{"d_mlp": 640, "init_std_o": 0.0464, "lr_mult_o": 1.33, "train_tokens": 244500000}
Each number is 50 + 15 x the weight over its row's rms, rounded and kept within 0 to 99. Layers, rows and columns count from 0. The size before them is the row's rms in percent of the matrix's.

# up: layer 9 MLP up, 640x160, rms 0.0534, rows 406-448, columns 80-159
# down: layer 9 MLP down (transposed), 640x160, rms 0.0535, rows 406-447, columns 80-159
up406 081:65 61 63 48 46 52 51 65 48 28 65 38 65 64 60 30 59 45 29 51 60 66 66 35 40 50 37 58 42 55 72 46 51 42 81 48 28 45 62 32 47 46 76 34 66 64 33 44 53 79 61 62 51 86 53 46 62 55 43 44 28 66 45 54 46 62 47 30 44 62 85 39 42 06 30 92 61 47 51 41
down406 077:85 57 48 60 50 42 47 41 58 55 51 31 92 58 46 69 59 54 62 44 53 36 40 51 56 43 44 44 12 39 65 45 68 48 40 27 44 55 65 35 43 70 26 72 29 41 52 44 50 61 76 65 49 49 28 56 33 45 40 62 31 67 45 52 73 43 67 34 39 25 39 69 59 46 46 42 39 49 38 49
up407 084:67 52 47 24 52 41 46 26 51 63 47 47 62 47 42 47 43 56 45 53 47 57 60 62 52 46 33 50 51 42 21 57 51 54 75 43 31 48 23 57 64 50 49 45 36 60 55 57 75 31 45 46 42 54 71 52 50 81 53 47 74 62 38 51 74 58 54 49 12 64 66 47 56 50 41 51 38 58 52 63
down407 068:26 69 31 72 64 68 28 57 57 35 23 31 58 33 62 50 62 58 79 63 48 35 47 68 31 60 68 55 48 58 53 54 30 62 58 67 62 54 34 59 56 23 69 44 48 44 16 36 57 40 77 67 28 75 49 46 48 66 52 15 68 37 57 58 32 37 44 64 82 29 32 64 47 58 35 27 35 81 40 79
up408 089:53 29 46 37 57 63 71 51 25 37 42 37 46 27 29 44 61 58 51 24 50 59 50 53 55 33 65 61 44 68 58 53 38 47 56 62 59 43 65 55 64 53 33 41 45 42 52 30 63 51 19 50 44 61 39 74 59 32 54 80 39 78 46 54 46 57 46 46 45 68 58 63 45 36 45 58 18 19 48 47
down408 092:56 40 57 34 35 54 73 47 43 66 38 44 55 29 14 44 53 87 27 37 88 37 48 45 55 77 49 36 37 56 50 55 59 61 61 57 60 68 55 49 66 39 50 42 36 60 60 47 46 38 55 55 49 49 49 88 41 21 70 70 51 51 34 53 32 51 37 41 45 62 44 65 28 52 60 73 50 24 59 40
up409 084:69 42 71 32 53 65 44 49 64 71 21 48 40 71 25 77 38 77 56 39 49 30 76 55 39 55 44 45 52 42 48 57 46 63 43 58 25 87 29 42 40 63 62 75 35 66 75 70 77 45 51 52 41 41 56 76 11 35 56 23 61 79 45 49 65 47 32 34 10 59 30 79 47 49 63 48 38 54 63 59
down409 067:64 30 54 43 12 54 43 75 44 51 29 19 33 35 22 36 59 57 52 55 52 50 61 53 49 42 43 50 59 65 50 51 64 36 68 67 61 64 80 72 53 60 61 60 50 79 61 42 46 40 58 81 48 37 25 46 81 69 11 39 37 60 58 50 56 65 57 40 55 53 44 46 56 40 47 43 41 54 73 44
up410 113:54 52 58 49 54 67 48 45 63 58 32 45 40 51 59 37 51 54 15 47 58 60 57 62 15 56 40 54 26 72 52 22 46 59 50 58 52 78 72 42 37 53 49 48 20 52 63 75 61 61 33 75 64 52 24 37 47 33 40 36 64 34 71 35 31 55 51 41 41 58 58 63 69 33 62 67 76 45 25 41
down410 116:31 74 72 42 41 68 50 10 17 51 44 65 59 48 52 40 44 45 50 67 34 63 54 68 55 41 51 44 53 55 50 49 44 37 65 40 50 71 47 34 33 74 52 51 56 35 63 40 83 45 23 50 43 44 73 16 53 46 41 48 44 44 49 46 46 53 60 24 47 60 49 33 88 53 29 27 48 60 29 66
up411 090:46 13 59 37 29 58 75 43 32 49 46 41 51 73 45 54 66 57 45 65 50 58 57 60 51 51 31 53 48 45 67 61 61 45 86 41 71 45 40 84 88 36 51 51 38 43 48 59 41 59 39 55 40 84 63 37 56 30 52 47 32 51 62 34 33 60 50 61 40 51 79 76 62 61 07 70 43 47 61 57
down411 081:43 32 42 57 26 52 35 28 47 37 55 99 56 60 27 60 41 33 39 52 65 46 50 48 66 46 40 58 54 60 69 47 36 20 23 48 60 53 50 41 25 51 39 40 74 61 60 54 43 60 55 33 55 66 56 58 50 46 56 68 37 52 54 53 43 76 54 47 46 43 20 59 52 52 64 77 63 51 33 66
up412 083:57 65 49 60 70 38 45 01 40 53 65 48 61 18 44 36 40 50 65 39 62 57 50 31 34 26 39 41 58 98 47 49 55 56 79 61 32 44 58 36 53 45 53 50 68 54 26 65 52 43 49 43 69 42 54 49 62 57 40 64 53 48 54 72 32 54 61 52 54 83 51 28 60 37 39 26 46 50 30 35
down412 085:37 78 63 24 51 49 52 46 81 35 48 59 33 50 70 40 35 93 43 60 21 38 68 33 38 65 49 66 55 53 72 36 53 59 31 48 53 58 41 69 40 54 66 43 56 36 26 58 77 58 80 81 60 51 44 51 51 74 67 37 48 34 44 58 40 50 49 33 54 42 55 33 41 43 28 46 36 46 63 72
up413 102:56 72 58 64 61 68 40 37 51 60 32 53 50 34 19 57 69 70 24 73 51 58 68 35 28 54 61 58 43 67 43 34 31 38 70 54 33 49 49 66 51 44 57 44 34 50 54 45 81 79 70 50 52 64 69 49 62 43 43 61 59 42 34 39 58 23 37 28 85 81 64 64 41 26 28 48 40 38 40 56
down413 113:27 51 26 51 44 58 33 58 32 50 39 48 53 16 26 72 41 63 48 44 60 52 63 43 84 63 48 63 59 42 30 46 42 46 66 33 50 74 59 64 79 61 50 20 45 41 45 37 68 49 71 51 72 45 75 36 53 54 51 57 61 29 40 54 59 41 42 49 58 64 77 29 55 42 35 83 63 44 20 31
up414 085:36 43 55 37 56 68 53 45 91 78 58 46 47 51 54 41 36 60 47 59 48 66 62 18 43 21 74 44 33 56 63 24 39 67 55 55 37 46 37 51 44 36 57 58 79 56 69 39 69 74 20 56 47 31 50 62 29 36 50 48 42 73 76 61 50 34 44 33 38 54 40 40 50 49 65 36 50 76 39 46
down414 077:67 53 75 49 68 46 41 56 50 41 60 73 42 30 35 69 65 65 45 38 53 47 36 51 77 43 39 53 50 41 47 52 18 51 40 53 45 36 58 25 68 23 50 62 58 49 39 44 27 60 33 34 46 39 61 71 37 55 38 78 36 77 37 34 29 57 71 51 31 25 39 55 33 38 30 71 56 57 47 60
up415 109:58 34 58 42 53 62 62 75 43 58 33 37 31 57 45 73 73 77 49 49 68 24 68 33 44 41 32 67 72 50 36 57 15 33 70 56 48 63 40 48 81 35 50 49 36 16 70 66 71 60 76 61 56 55 56 73 35 35 46 45 69 74 41 48 24 32 16 40 54 78 60 79 32 46 42 43 38 33 58 29
down415 146:55 59 58 42 51 33 63 43 55 41 64 51 57 23 43 46 33 68 52 47 50 51 62 74 66 78 27 62 51 38 22 47 67 60 61 41 59 29 36 56 69 56 58 48 30 14 65 32 48 32 54 24 46 45 32 33 77 40 50 57 74 40 38 58 46 37 28 79 54 52 50 48 42 40 35 47 67 32 77 61
up416 101:60 68 58 34 51 23 37 49 68 38 51 44 59 66 51 46 80 50 36 68 50 47 49 54 38 28 53 44 21 47 66 24 31 70 74 49 48 57 66 47 45 48 38 62 34 47 57 56 59 32 46 53 59 53 80 43 70 39 47 59 87 81 25 42 57 47 46 40 61 61 58 76 28 51 08 52 62 44 89 60
down416 098:58 83 43 28 48 49 75 58 41 53 54 35 95 67 55 54 58 44 38 44 47 47 30 49 66 71 71 30 42 49 21 38 47 83 54 48 22 55 55 74 48 69 34 28 46 50 69 27 42 47 39 61 32 50 53 59 56 49 78 30 49 58 37 64 60 43 49 65 77 49 76 33 42 63 38 23 35 69 60 46
up417 086:36 48 34 12 52 36 55 43 53 56 52 46 62 57 52 39 55 67 50 58 50 12 51 52 24 39 52 42 36 46 56 58 31 67 59 37 31 64 70 53 50 31 54 46 41 41 65 65 55 50 54 68 32 22 58 45 15 42 58 59 30 40 47 65 40 52 36 45 50 43 43 56 41 62 50 57 35 49 72 51
down417 068:72 43 41 80 19 48 24 54 42 38 51 44 30 63 30 39 61 38 71 57 24 58 59 28 54 67 63 56 62 35 39 54 53 27 55 68 59 80 25 51 65 65 56 72 20 43 39 57 29 49 64 24 58 39 53 62 51 67 45 67 70 68 27 67 43 60 46 72 55 42 44 33 57 42 42 60 56 25 56 57
up418 109:63 63 62 46 13 67 54 60 55 58 44 41 20 50 65 44 80 66 46 54 73 63 74 42 32 29 64 39 34 49 50 47 35 73 74 38 57 46 56 80 36 69 47 38 82 24 43 48 43 53 55 58 55 43 77 35 34 46 40 61 76 41 68 51 31 60 38 77 64 51 50 56 49 54 54 63 28 42 63 52
down418 093:24 42 37 54 49 50 57 41 80 59 64 70 53 53 70 56 73 26 68 69 64 61 71 57 78 54 47 52 40 40 33 27 67 53 37 44 57 56 40 58 46 53 45 43 47 24 61 25 45 83 42 50 49 48 57 61 33 54 41 64 22 28 55 38 18 57 81 37 73 67 66 64 45 67 45 55 35 38 50 52
up419 085:50 19 59 48 51 52 53 27 12 44 57 53 54 64 36 36 75 44 26 44 57 77 45 43 39 31 76 44 43 47 66 55 57 33 70 47 46 52 34 53 61 50 58 41 59 74 35 42 60 60 49 52 54 62 60 45 52 70 80 67 24 40 55 77 27 50 59 26 66 43 65 31 52 45 60 53 36 34 46 32
down419 067:72 57 34 36 41 26 44 84 62 63 19 53 29 19 30 65 55 62 48 67 90 49 54 25 55 29 45 46 29 55 33 48 15 69 34 93 47 48 54 42 54 33 26 50 69 46 72 49 50 49 56 41 51 64 29 40 56 36 20 40 54 32 36 40 69 44 56 29 36 48 51 47 39 51 63 41 75 33 59 39
up420 097:70 31 78 72 31 52 39 72 49 83 53 39 34 32 41 66 39 29 28 64 53 74 44 28 44 47 62 54 32 57 49 27 45 45 67 46 39 41 52 63 48 49 55 37 66 24 43 49 44 87 57 76 60 76 52 31 42 50 22 49 46 43 47 24 51 59 41 31 48 44 55 59 22 41 48 55 21 44 42 15
down420 092:48 60 43 53 40 55 52 42 63 40 91 50 41 60 45 58 70 30 50 57 56 61 46 50 46 59 33 39 42 83 59 49 38 57 33 74 28 43 60 68 36 30 29 64 79 24 40 36 53 46 69 76 37 31 68 57 46 28 71 57 54 45 41 56 64 34 51 46 41 44 35 59 26 39 45 62 36 40 74 50
up421 089:78 44 39 47 44 75 69 73 24 63 49 47 25 66 41 59 35 51 54 77 81 40 46 56 48 46 41 24 41 49 42 55 29 78 37 52 26 44 46 86 45 35 54 49 46 20 48 44 57 37 52 46 60 38 46 36 52 67 61 33 57 57 52 50 41 72 01 44 56 68 44 40 62 41 52 47 32 39 37 61
down421 087:26 47 58 40 62 60 54 59 53 44 67 66 40 42 52 06 50 60 24 51 42 48 36 50 13 36 33 53 31 58 62 41 66 49 42 46 64 46 59 08 62 21 44 59 56 49 51 43 72 60 57 39 33 60 37 66 62 36 47 37 46 35 50 52 61 42 62 22 44 58 58 33 36 35 82 46 49 65 56 36
up422 086:50 34 40 51 46 45 73 71 52 66 41 36 30 28 46 53 50 52 45 60 62 40 40 39 54 45 68 74 36 65 54 26 30 11 63 80 51 33 79 76 55 30 53 43 43 09 59 40 45 49 46 60 39 37 45 68 51 40 60 54 60 45 46 35 45 41 17 38 84 69 56 62 39 46 71 64 60 56 49 43
down422 090:56 61 30 45 70 56 67 31 47 61 32 53 43 04 37 61 16 61 49 75 64 37 40 54 57 63 52 57 70 55 64 47 38 25 52 79 48 55 50 60 79 21 46 32 45 41 46 58 51 20 70 54 70 29 49 44 44 36 59 45 51 54 46 48 35 11 48 37 33 47 50 82 35 51 63 63 43 50 45 40
up423 096:48 51 64 51 63 48 54 62 68 62 35 49 28 81 63 56 45 49 59 38 70 66 50 47 43 39 66 43 47 53 63 36 39 51 44 51 29 33 49 92 44 60 46 46 68 14 61 19 86 56 45 50 55 23 65 69 50 10 51 43 48 68 79 43 54 49 51 62 01 43 41 32 48 42 63 57 32 29 59 50
down423 070:50 40 41 56 60 53 39 32 49 41 56 48 43 45 23 10 75 48 41 64 33 47 35 59 61 66 50 58 40 31 56 62 06 52 52 65 78 55 61 46 75 10 54 57 58 19 41 26 45 52 55 25 24 51 58 51 38 80 42 56 45 72 44 62 55 62 40 75 39 34 53 59 72 42 61 30 17 32 31 51
up424 098:39 57 31 71 25 47 51 58 85 51 28 47 48 69 35 36 51 38 38 27 35 51 51 03 10 36 55 56 50 59 71 38 43 32 60 51 31 44 47 40 32 48 42 56 62 43 67 52 68 51 31 62 56 57 71 58 55 48 42 37 48 51 36 59 45 44 37 55 47 60 73 49 53 46 53 57 33 54 74 69
down424 088:40 53 45 31 45 47 54 54 28 42 34 45 31 55 65 43 39 22 24 54 49 65 43 78 34 81 51 56 63 50 58 27 57 35 71 17 47 48 37 41 41 44 61 60 48 71 50 54 43 27 78 56 65 39 61 57 61 55 46 48 38 74 31 40 39 50 26 45 54 60 45 62 43 63 48 84 47 58 39 73
up425 134:46 51 60 32 29 54 43 25 48 29 36 38 34 64 55 71 55 50 60 60 50 56 80 55 43 45 40 38 45 68 69 61 49 46 91 72 28 42 55 63 84 46 33 73 55 57 53 39 50 64 66 59 57 29 63 88 43 25 05 43 48 52 71 57 45 36 37 67 73 69 45 49 43 30 42 67 57 49 43 63
down425 155:36 43 63 45 30 48 62 53 27 40 56 57 51 30 61 46 27 57 26 39 58 46 52 49 63 71 23 64 47 64 88 56 53 62 58 64 70 54 59 41 67 73 58 47 57 59 81 27 42 37 27 60 48 57 37 67 60 51 43 33 59 26 41 35 53 39 71 56 62 50 52 62 33 33 33 51 36 79 40 48
up426 105:54 54 70 45 65 32 42 45 94 39 54 51 51 48 49 72 59 58 29 78 59 42 57 38 45 48 58 65 54 65 47 35 36 69 76 47 79 19 65 34 89 46 43 56 65 40 60 54 60 50 62 69 43 82 51 55 48 49 30 28 45 39 33 57 44 00 46 54 59 31 49 50 24 52 43 50 55 65 42 42
down426 087:83 39 30 46 52 76 23 36 54 66 60 50 36 74 48 51 55 35 82 61 36 40 47 62 65 72 60 61 54 41 38 31 43 39 43 59 68 41 50 53 20 31 50 20 60 31 59 31 64 56 36 17 43 63 32 33 27 50 38 69 89 47 36 63 64 58 50 47 33 68 57 58 43 51 45 41 76 48 50 54
up427 100:37 47 42 41 54 79 32 20 70 66 49 47 32 60 61 52 63 43 43 65 47 50 66 63 29 29 32 53 43 69 71 21 41 50 30 60 46 27 65 31 77 45 35 51 73 37 27 54 43 64 59 52 34 53 42 59 33 52 33 34 36 04 65 71 45 55 43 44 51 53 40 34 57 58 50 65 27 49 31 39
down427 086:23 66 60 50 41 56 65 34 44 71 73 28 38 84 79 45 53 47 44 51 80 40 48 70 49 70 18 61 48 43 51 14 71 48 32 36 68 50 58 00 54 50 50 59 50 49 48 52 53 64 36 52 46 37 39 74 73 54 39 56 59 63 37 48 49 48 55 39 54 58 30 32 51 54 27 64 48 32 41 58
up428 116:58 12 71 41 26 64 67 60 48 36 39 35 37 42 34 47 54 45 59 67 67 60 62 67 55 38 56 13 45 61 65 46 35 33 67 63 65 24 49 61 70 50 29 74 87 51 45 20 52 59 58 72 54 58 61 49 46 34 46 60 72 58 50 41 42 56 27 43 47 34 32 42 37 39 56 56 75 33 75 76
down428 147:51 37 57 62 29 50 58 44 52 58 50 53 17 28 38 35 43 54 72 42 37 45 64 74 77 40 57 47 53 54 58 26 35 49 43 58 65 20 28 47 57 25 42 34 76 48 66 57 52 50 64 54 57 33 44 28 42 44 39 71 62 51 51 54 28 52 70 56 50 43 25 47 46 58 69 48 41 06 64 60
up429 089:61 43 51 45 51 50 86 43 33 42 41 47 54 50 35 47 65 72 46 69 51 06 70 43 28 51 33 77 44 69 45 50 21 65 47 65 61 52 64 51 66 25 23 71 28 61 63 77 67 29 66 63 55 37 45 68 52 45 38 44 50 59 72 48 43 22 26 32 32 67 31 75 38 59 40 62 48 39 55 60
down429 112:55 51 48 56 32 40 83 26 37 64 37 47 37 52 07 44 78 77 52 39 90 43 55 55 54 33 52 24 52 54 53 55 33 36 60 47 49 63 56 64 59 43 69 42 66 72 59 23 66 51 44 57 45 59 59 66 50 31 50 72 74 44 39 40 50 51 12 17 77 46 69 52 39 41 27 14 62 64 54 39
up430 100:49 37 30 36 53 31 63 50 58 29 10 45 47 29 31 69 71 82 51 65 89 21 73 25 59 62 46 76 56 72 44 55 24 49 40 61 42 43 32 88 48 50 26 72 60 39 51 49 38 40 26 51 59 54 62 63 50 30 52 41 51 45 67 39 59 29 40 35 54 67 43 34 66 49 67 83 55 61 55 46
down430 095:60 52 47 43 48 63 68 66 47 43 57 50 24 40 53 30 54 54 29 66 57 62 42 34 71 72 19 37 69 41 75 62 35 46 61 72 45 75 51 41 58 76 60 34 71 69 37 65 30 49 40 83 33 21 42 49 71 25 49 29 28 65 75 60 65 58 29 51 38 51 58 39 48 39 49 56 58 59 22 52
up431 097:62 54 54 29 43 83 64 58 37 64 21 45 38 10 38 67 87 73 42 56 53 30 72 45 38 62 49 48 28 50 45 42 31 47 50 59 82 10 74 78 50 51 40 71 45 36 60 52 55 47 44 58 35 40 60 82 34 25 56 50 69 70 35 51 44 40 50 20 62 53 36 86 46 51 35 57 48 51 39 32
down431 110:59 66 38 40 30 55 74 57 30 50 62 47 38 30 20 45 64 79 46 73 80 42 46 72 55 55 24 53 41 53 45 36 43 29 45 45 61 62 68 67 51 38 66 51 53 71 64 42 47 57 82 46 17 35 45 66 82 29 53 53 61 65 57 73 44 38 42 23 63 82 34 34 60 42 70 53 49 79 30 27
up432 079:99 63 53 47 58 41 51 53 57 66 55 49 71 59 35 26 70 64 41 57 72 54 61 63 07 54 49 44 38 45 80 50 71 49 64 17 43 26 58 53 40 52 41 36 48 46 39 36 52 38 62 54 40 42 50 53 04 56 42 51 42 34 52 54 53 38 45 58 54 52 56 71 63 34 20 77 61 54 45 50
down432 101:99 54 55 47 57 59 45 72 45 51 51 38 84 52 37 44 57 56 52 48 54 54 42 57 54 54 41 44 42 38 68 53 99 51 54 09 49 48 56 47 53 55 54 56 60 42 48 38 48 41 56 38 46 43 52 51 08 56 46 56 63 51 44 58 60 34 57 55 50 57 57 58 48 44 46 52 48 48 51 53
up433 107:53 48 53 39 52 60 68 56 91 63 55 38 43 43 60 50 69 50 32 67 50 19 50 31 38 41 38 59 40 75 69 42 32 63 60 72 49 61 54 36 67 47 40 53 56 48 60 47 45 37 41 55 46 41 61 49 34 30 52 36 59 56 28 28 60 75 57 51 37 44 46 71 50 51 35 78 50 34 65 47
down433 099:41 58 65 28 51 41 65 10 60 47 64 58 58 61 45 66 66 59 31 26 31 23 64 31 43 52 35 64 63 39 51 62 20 37 66 37 59 57 57 49 56 59 48 38 61 61 68 35 68 63 51 51 45 84 71 32 13 81 50 42 61 61 38 51 47 65 76 42 43 69 48 25 27 41 42 50 46 30 45 32
up434 111:75 46 71 43 52 42 58 36 71 74 61 36 50 57 50 35 42 57 32 63 67 59 57 46 17 51 58 74 67 61 60 45 39 70 80 49 37 47 52 62 80 56 58 23 54 44 59 64 65 70 48 66 42 65 49 28 63 66 23 34 50 35 54 54 18 70 45 65 56 74 78 37 38 50 43 66 34 63 92 56
down434 123:49 58 68 61 69 59 35 47 31 61 52 37 35 67 36 27 65 57 53 54 82 40 46 45 45 67 45 55 60 43 76 61 62 52 51 61 52 75 31 59 50 42 65 20 53 50 25 63 76 24 69 42 50 40 33 68 36 44 31 29 41 37 71 34 79 65 20 53 48 79 62 54 31 29 66 38 63 53 34 40
up435 106:49 62 51 40 51 47 50 66 55 32 73 33 01 32 56 52 43 44 49 49 59 35 84 38 40 28 51 39 49 62 55 41 26 56 54 81 85 41 64 56 58 41 53 39 71 68 74 66 63 43 55 57 55 43 28 64 58 71 47 36 36 33 66 41 23 54 21 75 62 62 51 34 55 46 40 61 42 18 51 55
down435 096:60 52 38 43 32 61 50 39 40 62 49 65 57 44 42 55 28 41 78 45 63 43 69 60 50 79 52 49 50 49 25 29 43 46 47 79 46 63 38 68 43 46 40 33 54 46 73 41 29 67 49 71 36 52 44 51 61 76 46 57 41 60 47 49 49 43 67 57 52 44 52 37 50 30 42 51 34 32 68 34
up436 095:68 56 67 68 44 33 46 76 52 50 53 39 64 39 17 47 76 69 58 64 57 60 80 41 66 57 86 61 44 32 63 29 49 43 65 54 57 34 60 49 43 03 64 56 68 56 83 63 54 70 44 65 43 45 36 58 46 32 29 84 49 68 45 36 39 40 52 38 56 53 45 68 61 30 29 70 44 24 73 47
down436 093:83 50 43 54 49 51 55 42 50 68 44 69 99 47 34 36 42 65 44 78 52 56 49 46 67 49 69 60 65 00 55 46 78 46 63 83 51 48 47 50 65 27 65 45 62 51 54 37 51 63 53 52 34 49 39 61 27 59 43 47 56 53 64 42 53 50 55 53 52 41 46 60 39 20 31 71 47 38 47 38
up437 111:74 58 61 29 40 23 56 49 50 56 37 44 33 69 50 58 68 47 53 66 52 30 75 55 42 48 58 38 28 58 63 57 24 62 53 53 72 27 79 59 51 44 48 51 78 42 70 56 34 73 42 60 44 50 45 53 24 35 37 44 79 56 55 60 38 61 26 51 60 82 37 71 35 52 59 42 23 24 52 43
down437 135:53 42 79 32 23 49 28 95 35 38 49 52 11 64 29 29 71 33 61 60 47 57 30 51 59 55 69 35 29 50 57 56 27 63 53 40 47 35 72 72 72 48 59 56 64 68 43 69 60 69 66 42 32 59 34 36 56 25 39 18 65 62 51 54 59 49 41 38 55 64 48 60 30 47 64 36 37 34 39 48
up438 090:75 68 82 57 26 46 46 46 54 48 33 28 46 78 73 54 70 67 43 60 54 47 66 48 36 50 27 72 22 53 56 48 67 34 56 30 59 25 42 55 58 62 44 40 56 33 31 47 74 42 58 72 30 75 58 82 31 44 35 48 28 55 26 37 55 57 63 47 40 57 62 76 26 30 50 65 47 44 59 56
down438 113:95 66 74 57 56 47 56 50 48 32 50 00 63 62 73 44 39 43 56 36 62 45 45 57 50 51 28 41 43 52 63 56 99 50 49 00 56 44 57 45 51 86 49 50 44 52 51 55 46 45 62 44 49 48 56 52 26 54 39 36 54 49 34 63 63 49 46 44 51 45 52 46 33 51 57 44 47 59 51 61
up439 102:66 46 40 45 31 33 51 45 23 50 51 51 39 40 25 53 48 83 54 21 49 50 65 59 27 55 59 41 69 47 51 41 42 19 66 51 63 60 58 54 67 57 66 44 49 50 41 48 55 64 80 56 21 50 69 39 55 57 35 81 37 42 66 26 44 55 39 75 60 87 56 60 40 52 86 79 88 54 28 43
down439 095:51 32 48 53 50 16 43 63 65 56 39 48 76 56 32 60 64 51 53 40 32 56 45 57 41 49 62 46 66 35 75 71 39 29 43 64 56 39 29 41 95 50 36 64 46 29 34 36 70 38 83 51 51 40 46 57 81 30 43 50 25 53 37 51 65 57 59 80 30 58 23 52 53 24 76 47 47 16 46 34
up440 098:63 46 64 39 64 65 30 67 25 58 25 46 54 45 39 44 64 65 34 38 48 48 51 39 62 50 47 88 41 83 28 50 49 71 49 43 29 19 56 41 48 49 31 43 44 67 56 50 71 60 58 56 76 32 60 65 72 60 64 35 14 45 64 43 74 42 63 60 25 66 48 74 40 35 64 41 44 52 26 40
down440 073:30 61 66 37 31 59 79 69 48 33 63 64 44 45 63 43 48 74 31 70 69 56 32 81 63 69 75 24 47 39 37 35 71 44 66 46 29 51 60 42 36 59 35 57 70 62 34 55 34 45 44 16 44 36 45 37 74 47 40 39 37 59 48 58 64 60 59 62 50 37 52 55 52 53 72 50 45 29 33 65
up441 097:54 68 23 69 44 54 63 50 49 64 42 42 47 28 21 49 47 72 43 34 55 25 67 51 62 41 66 35 48 48 55 72 23 33 61 55 35 40 50 54 45 51 33 37 19 48 51 49 72 43 36 49 50 46 60 45 65 61 30 79 70 45 35 41 47 10 47 64 33 64 57 42 71 40 44 56 11 22 49 43
down441 076:20 52 74 66 53 31 68 41 58 53 49 46 26 62 39 58 60 56 64 21 57 56 53 64 85 67 67 13 49 74 69 45 55 36 79 61 54 51 51 36 54 21 59 57 38 42 31 36 48 46 37 29 71 37 49 54 62 73 56 57 61 79 65 69 09 62 41 54 73 35 35 60 63 48 40 56 43 43 49 46
up442 091:51 19 31 35 70 50 40 72 68 44 33 32 38 75 49 45 62 64 34 51 77 05 42 43 48 47 61 55 35 67 51 43 42 32 51 74 56 42 52 66 50 18 62 52 51 18 50 57 57 53 51 58 68 55 40 66 60 37 53 54 55 49 46 44 29 42 35 46 68 61 77 88 53 38 31 51 93 19 45 38
down442 110:55 72 60 47 52 59 63 22 41 53 44 59 57 29 32 41 35 54 39 64 52 62 17 61 39 54 41 39 78 38 56 25 63 36 70 39 69 44 35 50 72 51 76 40 67 40 65 52 55 40 73 57 45 52 47 39 60 65 73 45 42 49 70 27 37 77 43 48 34 67 61 55 43 55 59 51 22 49 43 42
up443 085:56 42 52 23 27 54 38 37 66 36 52 47 29 38 50 42 42 40 33 58 59 31 51 42 28 42 46 50 41 71 47 48 45 56 52 48 47 67 53 67 30 38 67 63 58 43 49 31 34 32 34 55 58 63 44 39 51 32 49 37 69 50 46 05 62 61 24 58 64 60 87 59 60 50 15 57 60 60 83 60
down443 081:64 46 27 84 43 72 46 63 41 70 58 42 49 27 21 46 35 58 68 29 49 50 41 52 05 49 63 48 45 46 41 60 43 61 53 77 35 54 40 68 58 61 69 60 49 43 40 60 57 64 53 49 61 52 66 52 99 46 20 51 38 64 52 37 48 99 54 44 22 50 55 43 73 38 51 43 54 63 51 48
up444 089:54 39 53 39 46 52 78 53 22 42 62 44 63 37 35 47 58 60 32 32 46 37 53 19 38 42 27 49 46 58 57 33 31 69 69 49 47 34 53 51 72 41 34 53 57 64 83 51 71 40 63 48 59 69 66 45 57 58 63 44 76 84 58 73 41 40 56 44 38 74 72 62 19 40 23 36 50 54 63 70
down444 086:50 46 56 84 40 46 70 71 45 36 39 56 71 56 53 49 54 41 45 43 57 28 40 78 51 52 44 79 58 31 58 26 10 51 65 75 62 40 50 53 45 47 37 38 55 49 66 30 60 47 65 27 43 71 50 55 61 54 42 57 54 51 64 71 39 54 66 68 57 62 54 37 44 46 55 36 65 48 70 75
up445 105:39 45 54 57 58 79 45 43 59 65 47 45 21 70 34 51 31 56 31 74 75 64 62 40 27 51 58 39 27 64 37 61 47 37 62 48 64 46 33 23 66 52 69 34 23 33 68 69 48 65 64 77 52 43 29 54 40 47 34 41 59 51 50 55 62 59 14 16 35 38 62 76 21 50 46 64 15 53 34 50
down445 108:45 72 62 65 71 60 46 59 36 51 48 56 43 45 38 32 17 52 38 49 77 26 72 40 62 28 42 63 26 61 51 26 38 54 39 70 68 48 74 37 49 62 53 81 47 31 75 59 42 67 61 53 56 44 63 48 70 30 43 87 43 65 51 60 31 63 20 20 63 53 63 29 25 56 76 75 43 41 71 43
up446 083:61 36 26 44 34 43 17 65 40 30 52 48 34 46 57 41 48 40 42 62 43 52 44 68 32 45 41 46 34 47 72 45 44 42 52 43 63 36 62 66 63 50 65 61 41 54 53 57 49 65 79 56 73 39 36 63 27 51 29 59 39 45 54 57 59 21 42 42 57 49 29 81 30 55 48 57 28 34 45 54
down446 075:33 61 49 48 23 64 51 34 42 35 39 54 59 80 69 62 56 56 44 54 29 44 38 58 78 54 47 44 59 16 62 88 36 36 50 00 43 75 54 60 61 31 54 27 63 57 42 29 59 53 39 37 49 57 35 59 28 67 59 51 51 66 27 47 59 50 58 61 60 57 66 27 37 50 27 57 45 54 52 48
up447 077:46 41 38 56 41 37 78 79 42 36 61 35 61 46 53 45 71 52 48 38 52 43 54 31 55 53 49 91 42 61 51 43 57 53 67 64 70 51 37 60 62 24 40 33 51 49 40 34 33 50 47 40 24 69 38 49 61 65 43 62 42 63 47 29 36 60 69 33 71 57 49 70 29 44 60 71 68 29 51 64
down447 067:66 48 65 61 49 41 58 79 60 79 55 52 56 57 43 41 30 46 68 35 55 62 35 45 45 70 66 51 29 44 71 53 34 48 52 72 35 28 89 62 40 54 68 72 40 43 40 73 44 40 41 50 32 48 20 55 50 46 51 55 49 36 70 32 16 67 72 16 68 47 49 41 53 34 34 69 45 44 28 54
up448 088:43 75 45 53 57 43 28 58 80 56 44 34 61 20 35 76 56 65 60 58 53 00 64 67 41 64 49 67 45 67 36 57 28 44 55 83 63 52 65 38 55 32 22 76 45 42 45 45 48 54 44 62 37 39 50 81 75 48 21 41 49 69 44 25 37 22 47 47 42 53 33 71 49 33 51 60 50 63 41 45